Part of a small language model's weights: 5811 steps.
Each number is 128 + 32 x the weight over its row's rms, rounded and kept within 0 to 255. Layers, rows and columns count from 0. Numbers have three digits each. The size before them is the row's rms in percent of the matrix's.

# layer 8 attention output, 128x256, rms 0.136, rows 0-127, columns 192-255
117:174136187105122134193141104136128145189103154125119125130123167075162139097122105155174043102078101131119075071086137089081093098102107135091093198108090153150188129184068123150131131091113121
082:167096196094140120141151107136113159187079110127136125146154152149083131134106126107120109108088167193086121092155124098116140084077100156135192120166136173093133119118091144097178112202090066
098:147130130142055074141180213091096109104169102133099142099101106165144091138202106077155089088120118160140128111203153092132120151097115127143127138144083092120164133128112148127125106124103203
091:143167090122070130141131088156154121165118159124140174192127096113170162129078115134162081139164083127131138093113132159065105156140104091107155143116090126126134181170090158137135082174146113
109:195148149138126101149148107099117129172136083159146126142137087113144130044172195135124057136172170097073140118119120133168095129135093098086133101148163127162172155149113051161153128077106195
093:150163127126116160121168127158121173197119129140069176178167070131148104143094118106167125114103128104147143112154176126113121131115156144160127144190168076173105095198111149169107059091127098
107:095103063113134121117227169185158205126119151156169158082129071116121154131142138123179122102176145177197109132127064149141147110186159178113156133123088131134115112072180167154143127139167151
111:126083113171066163095079118087086115057186180084114124133159113098119108123087156150102093112124185099147146146147117146132130131160044147129139056113147105128187109159139118133119108098162112
111:143141108065117071114137103089142105163090107181143139128137102097024156172092139111130174095152069204108076123124167144074163105136131150169121156171116119144163156093141179129123097155111125
104:132154123121100126177076151111089147093128186114118130149103153114125147165131101162109122124089113100083139116137123146110138100109130131107143154141174112147152099101155151152090102113155147
096:180143137095149101113129146097099102183088057131156132116157119110119084103129100127093164089108073145148140139165148118171090137147136096142077147114128097112115091111101137104095080138099118
100:112063116094079112116137133078122144144132123061106124140187153152101198104150112143124128153182131124143107178113105126194111117215152134166050139091135141137060102139109078039139106125094136
099:165119126142153126083175102107134106138106180122126156055081077081107137103065088191077148125133115125085128106073105182111165099153155172120093128164044111108148085143084182121072165120108167
103:085143129093125128150144139137159113236116119128104154146140154119107116104105134077137073085180122089141184145154179154145156085137141119179096162131109146132127139093103132096131113189106140
109:114149156150145106141112128182090115197096095103137100154155123065140120110085195118115122130189155140111148146148121145091135152091116101136176136090152175148127042142183118134134097118120116
099:138101146086088115166083116170077120110183128101087121112133108212130085144147096082057129117117131125121128112084155080113160108120165138105127231151119081105118138141099079134095151124143075
098:084154120151126164110182191075139106101160127136158121172108141115096081077165101216189170129109125147130103170113077223163119143146198110140125105123135158192094132130158123120102123137146109
108:124130133139119099077140179125122106136202163149105150123110080169147087138115110128125149171075137139132121125097103166087126094172122123133134131119133146176140104096155192153126071061100151
089:104138123103088125154098143164160207086055177129155130092155083115157142198137086101097094123149155131145160166133136124143098086148111097130089152126126101111157128132135121168115112116140080
095:080149073121091182117157153143105135148130160150156163094155081144128091106126132106143154166091120116098095095131163110124166108093086138147104096119079101119109082126108151106099129150101151
114:072180122080174102190124102126119090102107160160178117215131070138138134157142182130111136134116128114056090172111069086109110178117138095156151157105163150149109193134197134150131162149120113
100:115096109154145161101209175141111094112189160170126147150144163086115124098060168211126131149184123099114110136075106116118125150188126166100051082096121093156113082132081192111136117085203129
093:173093053154094081114155110071098118155111084095103144116139149140081118098153123129125183084120125083170117108097115160125103165102125126159138131151153155155112138134110103171157113173162200
100:100124173188188096128114117125082132122089136133111205126138141059105066157133037115166090076097120138172130143105145152134138105188148119155083083144095127094136121142076154164192112178125128
107:215148077155119079131115103128125139132115106093103178094162078074140193102115125162081123138088135093127096144158147153179160141155106123127125194123141122152088166147071148163114145162131088
092:095048155144128084088132114057139088114091056149163124149112139118160097104174147087170112127134173146149153136097081188126160162126237141152123124137106136072145112134134143146103112156101147
093:185139141115173142091153105053103085118055114165080207133157073101110161141110099098142172134040044177135134133153068094169154150141095068107134169133098113158134144104153156111107162128118162
111:126093095085152130089101139118120159103112161132127137171132163101128160180072138129062086180146109119178146093109123069094105111063121164177141152163140137150167108152112094118149128153131073
106:140152114098123183126143055191078140086171181109052129123161117094185094115167085130147126150094072080078105123158163134094145076149114147083136167118131133185167104166095157117171129115156108
093:106129125108096134118130157087112094117131144101132128159163103097113126107117157135103141120135100096087113143117107140181131159109150108101185133066073131150090181056109136145129125145117148
107:148105190093123119206122107153055140145121113042091181174143119169231086149144168096127082119141096119060161154183163125130154157117174152116128104107137143171146085163128145123125132126171139
097:153161125109131157076156165123142158113116147095110169151103116093153109091124134105131184133113103108107179114167125143169106122119168149132124157137098153076096165126170175127136105162056141
104:145154110116074128154131148140117136102116147166095092103088158146123063101151110117160121135124142140185142111122150178107065149150137173108116090137065131121125150143144158194178075116137100
097:156142129104112085109116144131149123094093107104091107124086130166190108128134111082156124152123104112095049179099161124137131097218148086183155163108097091121108098116143142094112105079139148
101:124070129106151103148083148134106119104147130125079136160112220122107126083112093219086112147128141096147144075116051131142166151170142168126093152155143178163163142125132094175116096115117072
101:135144161096161129120068149090141170178083141138060116106113154145166130067185089149185142107152097097111094094090148109058140157123184097103126136141132133096142152094132170173117138113161098
113:133108104136075147203078099086142160172085196203140105131144127128147174189097137100196147128139133152161207069119189126114141116159144129120132107162140076081144146076173093127090124092167115
099:089171097147105151154142064152158131216106164111102132070140118139192128139103182117078111101164154114107144126107159103095161169113173165090124118136175121145088131060064134089118187140163097
104:114132113113142138087139106109128131080115171092151116103112141179156081102169175096132099169079125157083119154147110148115176165099154070131141148158134198103093142149123177132146136106084099
102:156210095146167159121098136164081137148121119124081199186165132085168154152135133132180121150129061096149062128106192119121130108149137102124156120109198126096134145102130166148134093185124098
089:089162129145199129170135179168160139141135107111119162166146147115156119154100168084164121099194074193111085128114190106074080116125123044131200076132146132131151088178142171133122177137162103
090:131080096087148135124085092131074173138112149072099115110134112153132163153066098125108113082114103180104120128148200136114133181087115120131057138108061153185127131172137104129131116116190060
098:128147081091108168140177114149156141166130121122068071154115132109193133115067143143159184157058104155139120134147184108160106105132139194141089143115163168147158111109135151108127175132151089
100:140144116134087202121122144096075195108137115129093138132121147117068141231167062171162134159125109120103086165110141129174133137145117110143138148115087097129149155082144104137137139123128110
107:118101106127178076159110132094072193107142106086064129127186106194118126169142110147098155134157107145125119095160170108134100118136083150160126166053118148162136146145172107134140178110144112
086:122168096102138100134149132125106114104120152114138122160130086127139168148167102156135155133137152130103079121183117170133120170135085051129110127164111135164183099127166137104120086177068074
099:189121161102119154161114138091103136090185117140142170147150145141125155109154160153157109135138114100057146111111084144134158074113139137127157163106182062118196163151146136107188120126090128
095:155151097090140122127168163141174068206048118112181149075152069181150113054094139144133146138166114115141113181120110143178179144175180184132177130124081128135093132143134124069085151125122151
098:040101067112132104208039084126160144147073112114136083143074091130180128129142103057060128169164178121099111154139172169136105136106093085141120121117154070134102098153143172117116137081101165
114:191119102144040123111109114168149142079123156179124098128125117066124096123154158151151099163117154152105105107169127136128178124083132164128156203105101123124099142134158140137123125104104184
101:124187101180163121227147134137145135170125116113104066113135115089161132100171217087173097096130111132142072158143148132133129128138166129123153106137159117126142153141132137174161133095141159
103:117159099139089162146116096215177162134119163144167127124158137155184154206165116127214143150112146188144101132077196120166153141107146090134123094113176111139108129121146085156128111138163137
089:120129146135137114192097163064128187146174099148127175135089148138133133124119182140159088146163121095129146111142119128109091091154158143140161138165136126054125096150151176171116111117220150
100:159116138129214175147111172107097093121145082157139156111186107150083179135110145090137155170135061103135148162117133091186098101104172140139104090202170157190145099143146139177144135105150126
095:178158117163122075098184114105140121181105092137153124104153087132160147081133138040119094086142072145092101133142102138071111078167143128098085173139121080090056142145121151118165123116050146
104:121075116100138142109116145137128084115106090184113132153186092134076150068162163152150100104173125141166137077102185114137144159085157126102174119131150123166108103138082121144173115170129092
101:115100090172048117124098063123156126154132121152172072097160105166103064096128171140058154119208128147080145168113105116117168134130148178126120137118105122115126111132127083132149151130061126
086:114108148092098144096093076113116135058085110127106109126203093164131151115119103092066151188127119117106143113097133077110088084044068128113141065169123123168144117114153092143144169081137171
098:101073145116211136126078090097120162127139113130124142149138127166096128099124154194138090120079104133204138076102131130137137090142090159131127141110128152128177158090111102110129177050139121
092:102153140139106162141162150105095140155107114144100124118101099181132117109138082174173139195151166145113120108148144142134139160177102136095152119129072150098093116142114214110077099114100067
102:079145177163103137162096121103124111101057069180135145134136122136143131193132120119117100168212160127151139161128107109083126128116076099125114130137164117079169121126122134131150108222123116
100:158096150126155078171138167116127097119140156111099072216136078121158131081051163140153115165127122128123084142152113112161183129124166087193081202195126132145120128120136134110091127126131136
091:128119143145109097086166165113135168106122140073089086114116217149139192132183092091079091108156126150104101154135142108141109158118116121125136063089162113168160110123130110088183111080135149
096:153107126167189099102067144071100115104115129151087116126109074151204116118201176110153135133088100094126082072098134215092146089105144105124157201128097145119096117086155095095094199094101170
086:087158126147145176117081130131153199135080172101096171142111166109119136153094159152115137088184108129086147073146182087111077153191093131137194092137061093139092128121164135169112099140105158
086:075092108108076097119189157154144146113107174098155147098070172112147159148094146120077140155068175179135104081201160098130182112095126172149121097139138126130172087092116156138195093049142118
098:093100158150139129080101112144109099142123139155173160124140121107089172163127143099132145111088134120122153155097107097135100115142164101100137100165140146065149204115127071114149139108043134
097:207122179089188135190114146094135165117134159112186105138045153113133112156119122115144154105147131160130130140152068133093144133124112087120156181098113189158140154069157137144145163135132162
104:133115113142128190084149206131157115101103127067132126120143139114056137140127109150085101141114146129224106110105085141118118115148117122109141102164108173134089143133120164124088123158138123
097:120071076155120168157149145147099134159158132106142205088122109200112171113103123062153099130126208121105095092139160184121137099089119138149183153082072110164091194131111125122118141100108108
107:143120110144069181074079121164116124130187073128107142142125105184196119126169123105127147138114117087118154081186148146153108186101158164190133119139137104132123149135132103119118123146131096
093:091125163110078155123100155076159139094180122159108125127124140171104124153107108169136115144131094118138140047097158134153132107174191138127110149172081155158162154133154134097111157085153070
103:125135113152128130168159087194129147114059157125135116157156090165141164135110179105134128105148182112108168157112110069025128136111126159142155024126138116171160097099160136103159096080141153
111:115123162106144116173121149128119105098128114151167168122112153157087106133157082161159112124143150128188149115099101098057134110181144086127117130152143149135086090149110169126142134137145126
103:140110077140138171072120106074123093134151128132112130124096102194112131114102117150139108100157142110141099136102129145063091120120098180130136127123082114120119128088101156141181152113151146
098:086152104141154162131098093104046168069098115123151128114052131103048116164152164138162142156082174152150119144176127123110179114056093117080177149158099147138167090216114110160117166086116163
103:150130102117139176145098158151108130141160161150081129125192128142130117121102109077115160185150155110196140150111157123220112123134145103110099173105146102126151160142078109119124178171166095
098:110124137171068173140130079161136184152196149174068102175125221133136128082118131152116152154121181129111122115068122150127132137166143151122100142167115173157157119121127044162146097117103121
094:165090112109053127171107090123122131131172116104111136086091156094101079145119160197172147151191111119122114098146176161107167158175164182140077121148126143144138139069086136101156145177132087
094:159138092130128162124177173129151089125143125062132118132120068147139168150109129102152083076082127150159178059148149125163143129059027152186126125133096147131068152142148121058126172163192109
087:113105138076150182195076133111086091107181129146067145180128127178104137240164087130089132185138101150115125143107141135074112133097095152138076112146101140168125122133149085127110166180162137
106:114134076129149127113085111155128170150157102112144143147174166156190134159100139123084133171119063087087113158073092115178095125147113159149100100136250114077128172083120094157172122086050116
089:141124113182127154082121120172176068154172078162092152105144103111126145127145102115162132158184112076165116137094106139112118170150127125087161117096088141206023144171116155139105140090114099
093:107052104136132162144137201111168100112175053127122121093164112169113086083135088067134151185109029105140156110115106148131155153104110148125129118112170148128160097140133130117062097119137138
106:117140132108118073143119118096138137178097126089122123112097123115138109132166135109096096125160084132125119138088189107108139122181167114131102083139139111147154034109096127095112125139165161
101:182130163109117107135109105108125094158093112185198137147128151159110078115116140123092115121211126134174170148146134094150126116140184129144097097158156112115107100156114170144090103181115126
098:156119145136090123113086119143180157113099094147162112115150194076075176128079180143139120144112080125134183159099152114150137084118132170047105143096192099134164155116142112147137052152134112
089:054109063159178141044118114104147097154135096076115142106142116111107150119134108129108152116033144154090166151129123167130134043151144144104136087167178107114175145130138135133123170069109155
109:134155100163176088167115105159181126199098128112108100173202078131149116099157118108141153073163146140157141130115133108120191169117144121138197124158170118138080147088127152165100124159115151
105:118102102116097057175111113095109154109103100114157112115111086154174161174157108105171113154108142193123133120111134110208153080112105141165094134125098169094167141187160123167125107099128130
106:097137121086147097156098155076107135153147146097110102146114119116105136090106088133102137088073083118125168113131114117153146161104163132086093153142136200153089142149102134134134140113132156
101:119148132163098103069132221109187145108144155075092144106156121130097157115089108168066034123143082087092099117042151128144155115127210140109054096150135099144159123104073166113170052104142234
089:155079095138136100115162045101137106170160109092099093136120076164127104126145165102060102163159172097093108136155125153123135193134121155107138150134109182139109165138087098148147156128123133
102:057082152108143115122090083057110114097171087180116104095123063148112109205151169128071126098102090130078159181132136145098133092180157149176068157188099184080152119149098168126111156089162085
102:165129073109152073141120103109173030100139134081114120196202084085176141086096186111196120142164159145103101111198116151098143107146164103140151145137197155110124134169114123145102114145116111
104:177177098142127147163182151164082143180100097101185113193097130139171159119079083134137139126166141094114146145140167119175185165079123179133097188178109115156108112117165120093095114116148120
097:143086113077129073134074164097154081107116185138155063114128126137138187139072147097115097090117153166160158094148107131066132134110135106117112134097117126154048140104145083074162076155147125
092:144123156187151121171122144093176118121174178121140088143167107176152113090075129126126106078106103058128096122091139107190116132106129155173100099132164122114179161175078136183148141085126119
091:141115182132142112105159127134088097092099125162150102143033165187104174125141100066130165130112105130081097182119072137122123096076105106106082105103078112140137095152118137079107110135148110
092:168103151131142181164074154071114154166104096125164142094161133172118068131161095153127142045104074153139092097092137131124118134106154098172110137110110053115082131153140106120097148149156065
114:131106126108097159096187095102087134060066131135133168115089132079161118149134083178129164095073172153133124145134104127129129118147097175154162125131103131081117137185176108082125121144142152
103:152098142134036066064098168083105183141156137119169147058135139126141092058099067093074102123128152091120195103115170135113111168151118188115139090162093116170172119136095153113115110109111124
094:112148166073098104186160091127122042137129132204109120136096065115142111165122110135097124106118088123094094130127040148160189140137064060103144214132132116127082204091163110072111133163100087
088:170120140149146139152124180079088128135109132136117181127109141162175115096086068118129121111156216103089117081068133091140135123150118146126122131084161104087134128139099134151140130184117106
099:166099150143159082142104118152137137177082113123080077133117094079093131117150133179122107150109128178161100104102182140142109113113081128129092132082082164175115125074114186173142111124187149
087:140125190181102128065149087153115088122158137156111087139072160147169121149136071111130109121129178124108117136158116132115090111135103109164149085073116130114061058133132153089177075151161121
112:143145099107104146084120134143142173115128120088120133080121149097076123149085119140125165093070136150149127136127068153136150135106096153129196128136103102142095150101172103137122077107126110
097:135123145151149134148097103103091115104184144054112107177123085148109122109153164184118103143124124163072111061129186140154162077147101133175083141090104106130159086120136141156062151109102126
096:128103128129125117046113153105139133093153144086144137117110141166134191106076115097124082102129156118074203094151112118121080099157086111117186121130109132144146159106155117125115128119171161
111:136193104096112170130137121091172134118099074143162206116119115094106088075128137210141118173117151101115176085117098146144045167082116160115144137120100152112142079161153128132164122079098126
097:166159158150112162126098128114055157140163095155122157098092136182159143165134146115142129156130140153086133142151130116169156166188050146094087113203197106112166121117154154193106101043081158
103:161155163100162137161148158134135116177113117130106130142140184112154096119140081141110109103154123124112067162134104137117095150173189177154150147152180145158135142125101123114160151147146168
098:140091119107112131145107190107090110088151090137065175230080123089148110115206161136114167132083138163150112147168109098102165146118132176164130151100120122131148082105141145119137133095102137
106:125166101125115113126164120121186060140176024117131124159121136109083057133153104116165132158094147152116150152108100129169147125170057106130166121099170151117179140081081137135121126138167161
100:106119179106173069112146093086131173165080093123113119098154073151109120117159106127104148077178109165155105167092176127098100143135129143099128063134076123106081106150139161098131098141064083
111:137128207173166181129147095139161157183113133118159109118115162146119115157108122138098139072099142087151158096072086127170105109181082087110146134146170089137162140122102095125110150115168148
112:168149118127103111130144121146155141116178155115164107131090151076197147075097164149164079115116196087047116130149117157162127177137140118119069055116133102137103079090117094112147121118133204
105:170116120119110152101137158095073163161117039118151194064145133114144117109097088130114153090099106130107141166147075158129169136092115165086209167162092158133116165155158151166109159129108170
101:186153119089191109150123138120074050077133087128152170145076136164102123151117063091088113133175144118182134177169142089176180154087105170154055175167102206149173120192139089130092107138144134
105:171123148132173126151121114124072070121108167145106158130188137127130093117115127138198108132139093068128155078097180162187147161148150146179131086143135144105145137122101187094113123158158112
095:103098128141177171123082161111119104195095189143140158157161123162128151103112128113159176101116129119162105098127149136148093212156093093168123094165103156154111082130121146180113194183144103
097:116202155098136129142137139096129105112134139126143136145084210119129094168135189120083087134097147151127154115125106120120110141157091115092130125148171064082129144111093051135121148157080126
105:124152120110126131090136080173160103122190113070082106104132060092080151078155173103170133107079169116132156125156073092166124195130098077095137141154123133158178165105125133157135175118163121
128:139066140091140094103073119170190142158133122086134117162130143100135121103098194086109162072129116094170132097175091085071132184103151135167073154120157191165128083087160175189121122153119107
105:118148141064098063118083149122182133143126152139104126158091156146131135171167064138159070077182090112153139139141179126112136132137154149164108112132109139112161092118129076150097165198155157
090:125140065121070126068169081176127114104123096115113160120070139169069084081167145091132090127168128145138151143112114164179122108194133124125126141099126113132074129076089194146164091114099146
092:159161122129157107112176129153163133160173115152139172151140085126129096122147122142113080151166078077127088137134106127171167082154181110143084179131118130130140092072067128134060111106148177
093:044152159125146191158157105147140107174175132146167082124180092130104083176084119143139113108187097103082089179074162121125092104168134142160124097146065147058147128158129112130087111181141121